Part of a small language model's weights: 14 layers, biases.
Each number is 128 + 24 x the weight over its row's rms, rounded and kept within 0 to 255. Layers, rows and columns count from 0. Numbers have three digits each. The size before them is the row's rms in percent of the matrix's.

# layer 10 attention value, 128x128, rms 0.18, rows 0-127, columns 0-63
122:095107133092163137113141140114087093133154132108107147122117122099169134074116110118152142096089127164126182108167159152149159125137145123082113146110141169122110103098101102102096146159124120
123:139125167161129123122108131128131108095118114144155143140139128085116115154142092097200152165177120119133152143083126131141108105159103146145126131160164115138105181077095144093091148142122134
126:113153133129142131140121171091120154078139106097128084120120134151149123104156125108146111145148149097121121147108145188090147083098122114080070151134111141082134115112138140085095111101149097
127:165121121151127089134135068098131140159152095108125136133125144151133132101137132106178120147179126159122095112084154152097174130117174143152115138145096129126156101088199157097128156138104117
125:140135160155147131143135085104122114139115132106137095142113115179112150125130131107117138155100135117129139099143128118124158147118124093148153108125120151091148140169142113067093139126135128
127:066143112150160171118091146114153131143122122160134149121150120110112097131144133163157156129116147087130121142167106128090127156128122115097089140142091137129115138187140125150129092148155100
120:140125127095150083141133093096117134131155139123123136111072119176137133134151160117097130154139113116161135140145137117111123147137154115072117140165134100146121117095130140132141093106151182
118:136105127118186137175111150145129115126146157137141130133123140130144100114061115123138145147085140129149097147161135090156130156128108128163096108161114100136140123138131134132108104134157123
118:116142125111129076151118118143139118106138170168119119151144138152116144153188133166137130138111123126176133113149166124144106127140091161133119127101090119101125128142117139102112110093081121
118:120164083144129181150130114123133119141140111111110088145160137154080139126166141115124179117128181141084116128105109073075128133131094153167133147108141084145113079139133147105147120160126139
118:105083087130122132130176143140133112157130144137139104138158130156118144186130136103135127151133149169100162138123130087119122128105137152084145133130150141166110084152158133103156138117132097
126:195168153136135137111089095133146139120118105086137113131127139087168078093139114171106153159153145124097162141147105124129149138100078116093143154124172135157106152163137170139145145117139144
121:095135107128129137127134137166099169139138142106158097121144130129147149121134154115117131105119125100121140131134178064101155150157109119087148109132161173152144145071107153117145112107144134
120:136139108150116150135152080120129157129192136105115119108086140137114135140105092117135148092133109174113150117136120134178137101138143123123092157126128113132091127132114112109100115156193124
125:090131143081147137162140118114099162152098093169153168137102160131083146143099147117152105155142134106097107145164087127144128112133119112123109112130110115111136096131096169122116095111168134
124:127083096128111141211103107142124145122128104148147105149095100131120153092158148159121154125113104103138137132125106118155117098178097115118131089131141148133124131120141127108166114130153097
129:118154114148119103096097094130106123143131138125116150155116109122117094105139073134145144094131135132127147099145115154146150104110155122137107161146098158095094137158135140102130113124087125
116:119129190094121088109136088136157144098183124085112125159107133126091116155144133145113085135122137134145155148183110072145116116155151157121117141090123102129126138123132103136131157138107140
127:184113136137135160137119087071145128131122139138130089164119135100125158141148143101111124151056118127111104140120157150140101146132109117102071149122098121124122127077130124146104119092109099
123:090127136089124181115148116125116136163141129117156134123127149156147112134140095112153154084132177172135096128144137103086149119099106108131134135169111117110137130097140099151141125117112136
112:156143153115149111163103135188124127118124149099113138170128064128113155144127131135159121134139172134105093141124171108112092104126153115142134141093124174128117104106126135145134106135139147
118:147157107121177145119117137124125148137124151136166106106138136156125117094132147085112120105093134106074127147153136132123115127153101187112136116128115132128146083093114108131148101120139107
125:133142084117104132083153098145172112113132125153118127139107150114127112156107127181170123100152058125116131115133123115126081120134126138132133134084139149128101104074155174138102117137171113
112:127183158120109141148126121145123116149114139166128122141090154132149144095094152178140129145146168125096173096112157120119130134117176168126108141161154153134079130110139082072135084143144100
120:119134124077112134133105119147157121149120099138126095154106063119154119120117150087125131129095156160094101152121115116160144108117083155110144105172115130140134152129113110104151143147127131
125:137121123131107083156093158107143131171125121153135135123110129103069123110154139080103194113135163076122139119133151145148142108142160089114099139138104149109144112127162135117164118117169149
116:134119136075135131073098125166147116168174098113095117148103123103126171143152163094133126102154141109140140147181107160147104171101115158170112105134158140145152151094163152126089104104118153
119:084106112117133159127106135116151121076110115122101136176123108105127113135140177137108135103148146162162146104163108127132144124141178093133127090114163122140146137113110148078171168116140166
127:158115116145101147133117138127134124139092139084181162105094102128123133146087128158101154117166115115118145112173104148125181097149112146101135150130091113109093111128135110150070146149150126
126:124096162126151114087124125157117166160104146133121162114113133063114104131113139099144152111143157156139131094111092163111123178158130117118104121108152100156114141114097127158113119152089110
127:158122129133116130113163112099159132133135138159140167141080095131161172161124165121127147103141137141139151150128131085103127135123091093099175164098142124129127143074134127145120124110143078
114:132135128118113106094089161080113190101140149131183101161131120153117152129115154172151114125118146136156098122187131147105122139132088097146111144129140153129075128095105166136105121168094135
097:137113114111123110139118178159141125123140152108089146109128154131113139128083116083098114144140118150155144138178140126125131160101148157129138106156112146141149127154117123132134156128133171
099:145132126122133147138125115076131176117111089149153142099152104114123116085126122131092173156122147094117159160104127153080142127092122126087136155169132117133106128135153105161178152106116123
100:129134126090121123127122162151119175140139107112090131117148115114132094094126135115139153067131120130159144109130110106107144118121133119126100142107122081134178094065134143162138105147127144
094:145183102150162130091140096125112109164144103099112117111109156083120110089135138164113101128109132167126149106116123138110146116149125117170105102155128185151165146129121126150095124158137108
095:083103142106140094128143093127133127123133119159125091144133125155145146123104107105104153155104128129155095123167173101158150116105166130066114084113117142135135138148143152103118114130122136
091:123100150151138138127168096140130147135132135101134167161126151144154175148139109102098143126163101155098130139083118070185124149173108078168153115135120088153138147122144115158148101101139099
105:140097099097167139154128160146157133140120074139109135112139102127099101117134131138127135189171110082148112094156122120112136129080115122170100138138133106150125106161123077193124110112109117
099:150089083115131107145102115159157116139076129131103125121146118124116132126128126137123116168156103135117155135133117146160092110129113116101145115110128127148111172148144171165138136119084172
098:111111139121117139139111077137123175102150140177125138144113144096122105113104107101179169105132119119147088144124120164094122131176112155134123115118103177119161162149118133173125165128121098
106:093158129113146088096112152093137133102161089155107112131175139132122123141135128099130120158149140137090109126119073128148174160113167115130125107147147126137120155114180127135107133138113135
102:157118150159110161128130131155090115135131136086143151150154163130153131092094068087173113131123121144099126162128122112092083167129096099154107126118150085162124113163125173149094133150105163
098:201125145128126110123181108156151127147104152161151138124114156155119086158072108158126170099144108161141106144137105144120158109106161131131123099148127080114143124148113122090126121157140123
101:220121099130137145153133106142122169145129106121188112150137118106124175154151149101119111137082108126119130073119123134114158103152171100096086086105105130119144105136077102140109152084121113
099:157123123098100120158133131147151148099134131116131117139121067118123166103165116109182147159139087127140131124111117148137138126148105133144132119204156116104119113102124093149104132115126142
103:139105142126157108136103133148130128109154149085122097131124135154158140121115097146115157118116115072106124133117126134154149151073100087152123140137111130124143149158092170121151111134094133
095:126154097104116113125124118150138101134110139157092152106095095085153129174109150121158173107119123152114107104120112108084106137124195147161157124099133148155125076120139097139126099124086107
100:129120154113125089115108090163138160106136106156103134136145104146088116161090145128117091116112125088116116144159192086132136142183152085137073155122133138142149129132124125181148095135161132
096:163111097107119139133087112111170131091164123129095080149119125140132106099146119137135126109100138155110135142157138089133141116107094151162150116123161121106155130112171151098175168102133110
101:100130127153124145143104069133142156111121120116093119109083123172143187149154114177139063092104121139121099145128113150149131145090129147153110117127122107136142112123149151137105148138120130
093:144108126178128120132104116134151163151144136076135171104112118093153092112106122110147123137130117099101139133131108122149137116103155167120113158192136127166107157136090146096143108137146149
092:127138125100143155076114105114148161154157113081090122142118083124092153136122153150153149119116152100162109177133129113171141125124143121155120098125147086110120135150083098112121119144116130
096:126172124118126096108140124081103161085106139143153101135124098143084173064097114128136126146132093139139142144162097099134160181139118145081169137167142118117134091084127105133113133108165156
100:183123120090141117154132148132140115100111130109138111130153154132173132120127139126142126095107126117155102137068136122131122169157152172101119135072116160154138112107126180143089090139143157
106:130157130137122171098140135111096164109114140143143136173092146140137129096116128101095117106136150098156137136133132121113162127113139108041153129132137137128164152144173146138100159116115104
097:102106117097142107143133094073103140155090122123113121115117148111119139089113182149106109095116151146138159119190115132115111087138126140136134129108117146167110125111140137125159102198153120
109:141178084123085118144135138114124114130074113139099123104143090138195091088089120106069128129149129147176074170096189109157121126111148145138157092129118161122155149121117112082145128121136124
103:111185099137128136185143149082119136112130078081136136176096112123130125160133116109115101111143163152149127112123146139093141148119139131146148154131085152121135092116146154081110139120160107
100:129104156101136099137096107143129124135126134158150114141118129129109129126095149121128099135130163180120146165124092114143111093120137118159092156125114098101101106166130134134084136176089163
092:107121097101166145151149147144129097120151105155095093129102131112120164143130181131145115119180126118142131138143093111096127089162115173111142094145135118146151122135138154132182129097172184
096:109124160123141121136109156165140121147095161111102158138115093132147133123093130152142124164129167133128108100099121121103164104102118157112122126118136130129094096140144102126169110107156123
095:158110115169111121112155153145118091103142130103210073110113109162113142149117119107143131104080110145126146141166127127171123135090147124141100105173112159140080144091116162094157096131107147
098:119151128147096147123105147109113106191131118147136171153100128128111109046136124142143123130108139113161110129133134125147109115155124123144117123149085132157140123093177125124131107119145136
097:145119109125098113114137164146157127118158141146093164143130093116172135097154164142138160138149105148083157089139152119151109181139126100131151140134137137141126137102148122073166161100140149
090:105131135106164112143100097117127115136144091109082144133121139132170163094125139145135148157139099119148125049091167137069111120138150140138119149111146103145137109154156119119141108143146128
094:094132168088140110145118120140114127145187107106109162099114096108096151139139132132087122115140135117088141103091135109136101134122054135171108115156151147130130169121136145131154139098182146
093:157161096116078155161145140184119093117156107127168148164110116117132131142125095123075161151153109122155097094097129172149114132165120099128130125143158086107160174115110107145093148138097110
092:120148153139164120089084140127112169122192128134162142072129126123163116136112133128085129106151109095151114170158141152174140121122163088160122136140154126095098142090158162112128112108120112
101:118158134132139115136118152145151116151136116138160127128119113101152146155129164143106106145126177137180096161146071096101126133123088152141187105110145114123101108127144169180127148109105118
081:102096133117117107170132151147127093144121135187153173083113171143098124119101118157181119132138120108158102137166091147111120177129102151148092111132112121129106125111115153164089136131145127
099:090093170133143140140145137126110119143133160180106167097139132102133135113117116146159094131107114077063146136108102175117112145137135131133146120112137134118147138120142146173103105154154122
098:162125109173124125093156156136124106154146135114158130118134149107155117132140113196122126132139110132152159117095107170115140112119139133112123102116111117109122106135084147128119105154091113
086:157082123123172090120110113155163104162144141104144120112131102095155084103135162101136136119145102132159133133093102157129114123137098153079144127139110101133124087094134141142123135128082099
099:096170148128130113074123134136108106139098118121150093150116081121151119103131136141099134151128099128064134119112143147125181183162126162136134153167149118117146101150098094112161143142160151
101:117098141135156115137132190133126122169123096141122134142084126132105161098139108121139132148133135132154107094141157118173095134133104095141107129152110065125140128096146152156105155112128143
097:141152144104138160104125099131063142167157119143157080163174131121087134088144146155113144144090101138125156146130140112145130124119072145119117171143120142138123123101182141118120132137117136
090:132184144143157142115152142138163124112100204145094129145148121125134122103133143138106166191126117140150137102142127113132096085116113122115093104101093148114102118128101116125165119140154095
086:159154144128117132128091074103171106122164108167153144161105078114132108147164116122124170173089117129128127123144136113139107136136154137138125129111123131138078131123132123103110110149162123
086:104105092135127109104116164121138146138130151129123141117123153159123153096139148127061127154126138143167094150089113120086076099123088153149141135186125149135162128139116123137168125133117136
097:086127193175134084121130139163104119136129132100114123128174127137124159149119100138168105147093126096100148135084158154183119154141134142155126117147179129110104170144075119105133117136133120
089:145080150138120141125126124146098128154151160120162135159072132118135139139160146100146176143103133109113176133134145143104100141127137117180079145142145157135113084127120185102128133132102133
091:108154108154127141121110099120113117132125091107106137124140132163161121150123112150160138155175128150132124128169143127093133103113164126143134146155139148131095150080149108133164126119113134
089:155115203124102133140113129132133130164138184095106112093106152099135114099106126168112142131116151130146120137062114167107094092092125125156120111110153086139142106106113121113138143139120115
085:145158116162138137129131158130133119139136111105176119122107137099155120078075127140128133158140099120076141111118121161122086100124112171127098137149120131123141132132132129164099123138147110
094:113137147115130127153153138089149156149128153145111141113099164145139098110168134108158146111090076097168113145137113116121153113137102142135136092160094151126140113125115089135136146132174132
089:095148132148123093177088146170176132104140184123144099115110108123153129136158102132147128077167120153147125130072101123115115115135123115147127109106120161124133135101136163122157147130102127
096:074136142110148159144079135130102116170123145119118151114095118133122136113156105106113139151130150100115101105144085142142111144139105171140103107105117067115116155196123147100114135113169154
094:124102135142110138152127078105132145109131143167087080152138147118167172081125140145125081107097121155188136078128126145110139084167121135118114146105097131163105147168129138102124146124138167
089:161182126163158117102098101154105098119180165119137120121102114117085140122157165139109088114059160133150119115098115159098137107136173117129125124093154136123146091125113129156114123126102149
120:177108100138076105131107113145135150134124111137093136134122113159121155152117106069149101133091119125110122146139127112140138101137115127088126125180073128152138107121120101123107144147113126
087:139125161087117152122142151160131117123129163134123114139129129116161126159128113130147116110126116090122189133134166108105123135148116123128133152135135165153122075182089118160123090113154074
095:180069123111132163132127163110155121084115110096132170142138110147123115188126135131164093101112107148148130129098126157111083169114086155129121149114135094121128133105164108104088160138111106
089:125141125113111133134120140152144145144132114170168159099102101129128111129138118129121141147130117105106094126139096158153104098163128135156137127130149086069141144125144146096164107121124162
085:169103135141110143091125139092144130133099106129123103111111154175134127123109111111170085114114109119110149097132117130146127076113173102149133134121109094121129121140169156113148122139154102
096:138164091138107139119153121173135131159109117128157148133133109143123123094120112158080176151106171151127133107146126140151135109131118151123156174106140093104119090140141104164147108120107154
093:120146116146148137127100096167160136114151156146143109088124117119131131106123086089129136108131151123114123093108133164132114152105116141187144148111154168102096160108121103116117115158138134
079:134080147116159152157122145093147127174138111152127139147105113178130080129121150105171136116131140107177174162085112124135148097095109170126117139103147106121157094126165151102144145153133160
081:093117134151123129129161132153116162119147103133164151154142118123167113133124112120092136098131126084121102114104110135159106134147091111133145141113137141104135082131101120141116111093154131
084:154137078088165158114163162125080108164159101117126115127136138114103144141143105126130174123111140142106134113120147097171131085121103125140096142095170116134126102106073117147096100100122119
078:135103147128118070113135130124131132108125167149154132140097138127140129141146096176146114138080114166134160115101127133131129132128105125134150095136121097117095099087139130184105143081103144
075:144118156099140130141160090106112115149109102119110165144125124118120167129163114106156104158121109096158130129080140186148086113142141119109130085064102100095096118155143106153143103115112106
084:116153151088159150098134106137112150120144128092150119143134146096108097082114103164116150153117137115101140153123118125109141123113142159162147132097121124111126146171090072164140120106128121
079:170134170115150146149094101136142110132165161133149100154122109162130096115115123126140122126135116147184134154164112103159123104094154147080142123097104137096122091147148149135162093159114149
076:160153155171121131157139111150084136160121121122139105096155125106111142109139125131137115160144135124116137116156131096121145111185092106135090119171161127161116150143092109100123143101194146
082:102086143084190141084136108179115147122159104170088138136133117121140113105126144157146097128109104096139106104128172115124098152129085115116085146131158137132145182143132155114143093109111092
082:109137114138130153131144112110180122129135122156087126174112110119107115161170131112138123161125121126129127141140129118155094095154113131115092119090133114150101154075125136095147095108203148
087:146146108162112117120102143108130141139130141130092087098162121082114114096108117184146121119080149142071089133094120154133178172123109124145103133145114132126105121105148126116123112144107091
081:117114114111132089131109149095133118134126127113130104115105091161130137153131177133134069124109177121192156116153107135127124148150095132144131118109148202129149175117135107151120141180133176
082:153158099121102067162148137136119080144127166151143086099122148143116135130085150093126139125138096139172149129110147152119107140139110094132118132159128137153147152135107119139133131108117139
089:091134129097127074138144126148089115139109113153113115110135153121117129091123119109105124090076146080134132105133129121164141112160117129124105104112150162142126155154145174088148086154194199
076:091114130160157150137193120160121153110160151119086112150117185162110107161135124112177125124127145132114080145169153099150150155100131122131154150154136093127123126144134111123134115148107131
079:112133137110108105162090085123115136122090151174092161104136130111109157086106097115175186122154138162122140102154100159152163099159159118145102131103083135111118149113183144113107130146128148
081:145123110155076176142110086139095091139080159135137103155131117090108119139122104148154138136102109128134112103122136149122130130089117110102149121161128169087162133116163161144130135125143109
081:115131146121083135120171106091131163077131085106112122123076151102132117103151124108149122128163104097136110092151128177132095127117185158153114161091144135155090123108133106087130105101155123
076:081157113167134125080148167108169163101122114104130140111100118134197098093138129153137141128142133101144086129105127152097149125089184109125121136148165107134135135089132122146180123116142091
085:121132130175122173113091151137147150137143101085105140141070129087164110118118125120074112106084154168092102113151124117155152141136133144138152090100090146138154081126116103121127091098121079
074:153160130151102120108133132164130131172131151111149128110087154099146123126106127141115119138139127137136129127129129149088181091114189144125129179100119145169150114115100079148112146167102100
087:137171178089131151125110177159166112071144136119141127120125129177128124162115102151112146089138103130181085145135123142161130141107140091115123105125134135122136156148153085135090127150081144
091:181129130098116148131080090086131143144110143116122138122137109153125126116136137113173114131132137056107152150113142138110096125137123147141077141195142194138106170148097150110129116148129145
083:110151121146109098130110149125147160136101089121152097123148098148116157124141139174115112121120153088153141108096137071149059079149092148152111178135115094161108108095109115172123085141156143
079:090115149122104141138128160115118131189141140160138145146104144112156101123111142111130143146149113136125127133135209110090104141132178104115136107157125123144109121124135144111111135154129134
089:133094121117139138086164146156130105070172148093131137158094137111165116163124119144113149142142081106176101127130119120157083097116148119141095089103125122114145114147136155154137130123108120
079:111121137143128139117111090119147128136112124134143134141135120104102136115171160140138174118160116097090116118119068132114107145167094080152136133106173074121109126094164096125120118181148118
081:115123112140115103113138090116147102145135115172100127119118163121131092081124108095165086081100117135108142083106144124133154135128091137075130133114144148139111178123125191144152119134142136
075:130160129144093090165118127111130130147100138098178136084090135133158139074099130123138157126101163153130096160159111135081135103120148148066110113111158141119132158136130119169143127126131182
085:110156112153102112121115156090118138175140142140108161170149097112120125110132154123100104104111135150133139106133069086102158110106156120116136104136133084146130098137153096105109133158098118
078:178125119145124146166089118085091104087092136118154103115107105107101095099121159118096172103151147092180097147147125142113130105137143109159096112123106102122160134112150153133119116124083131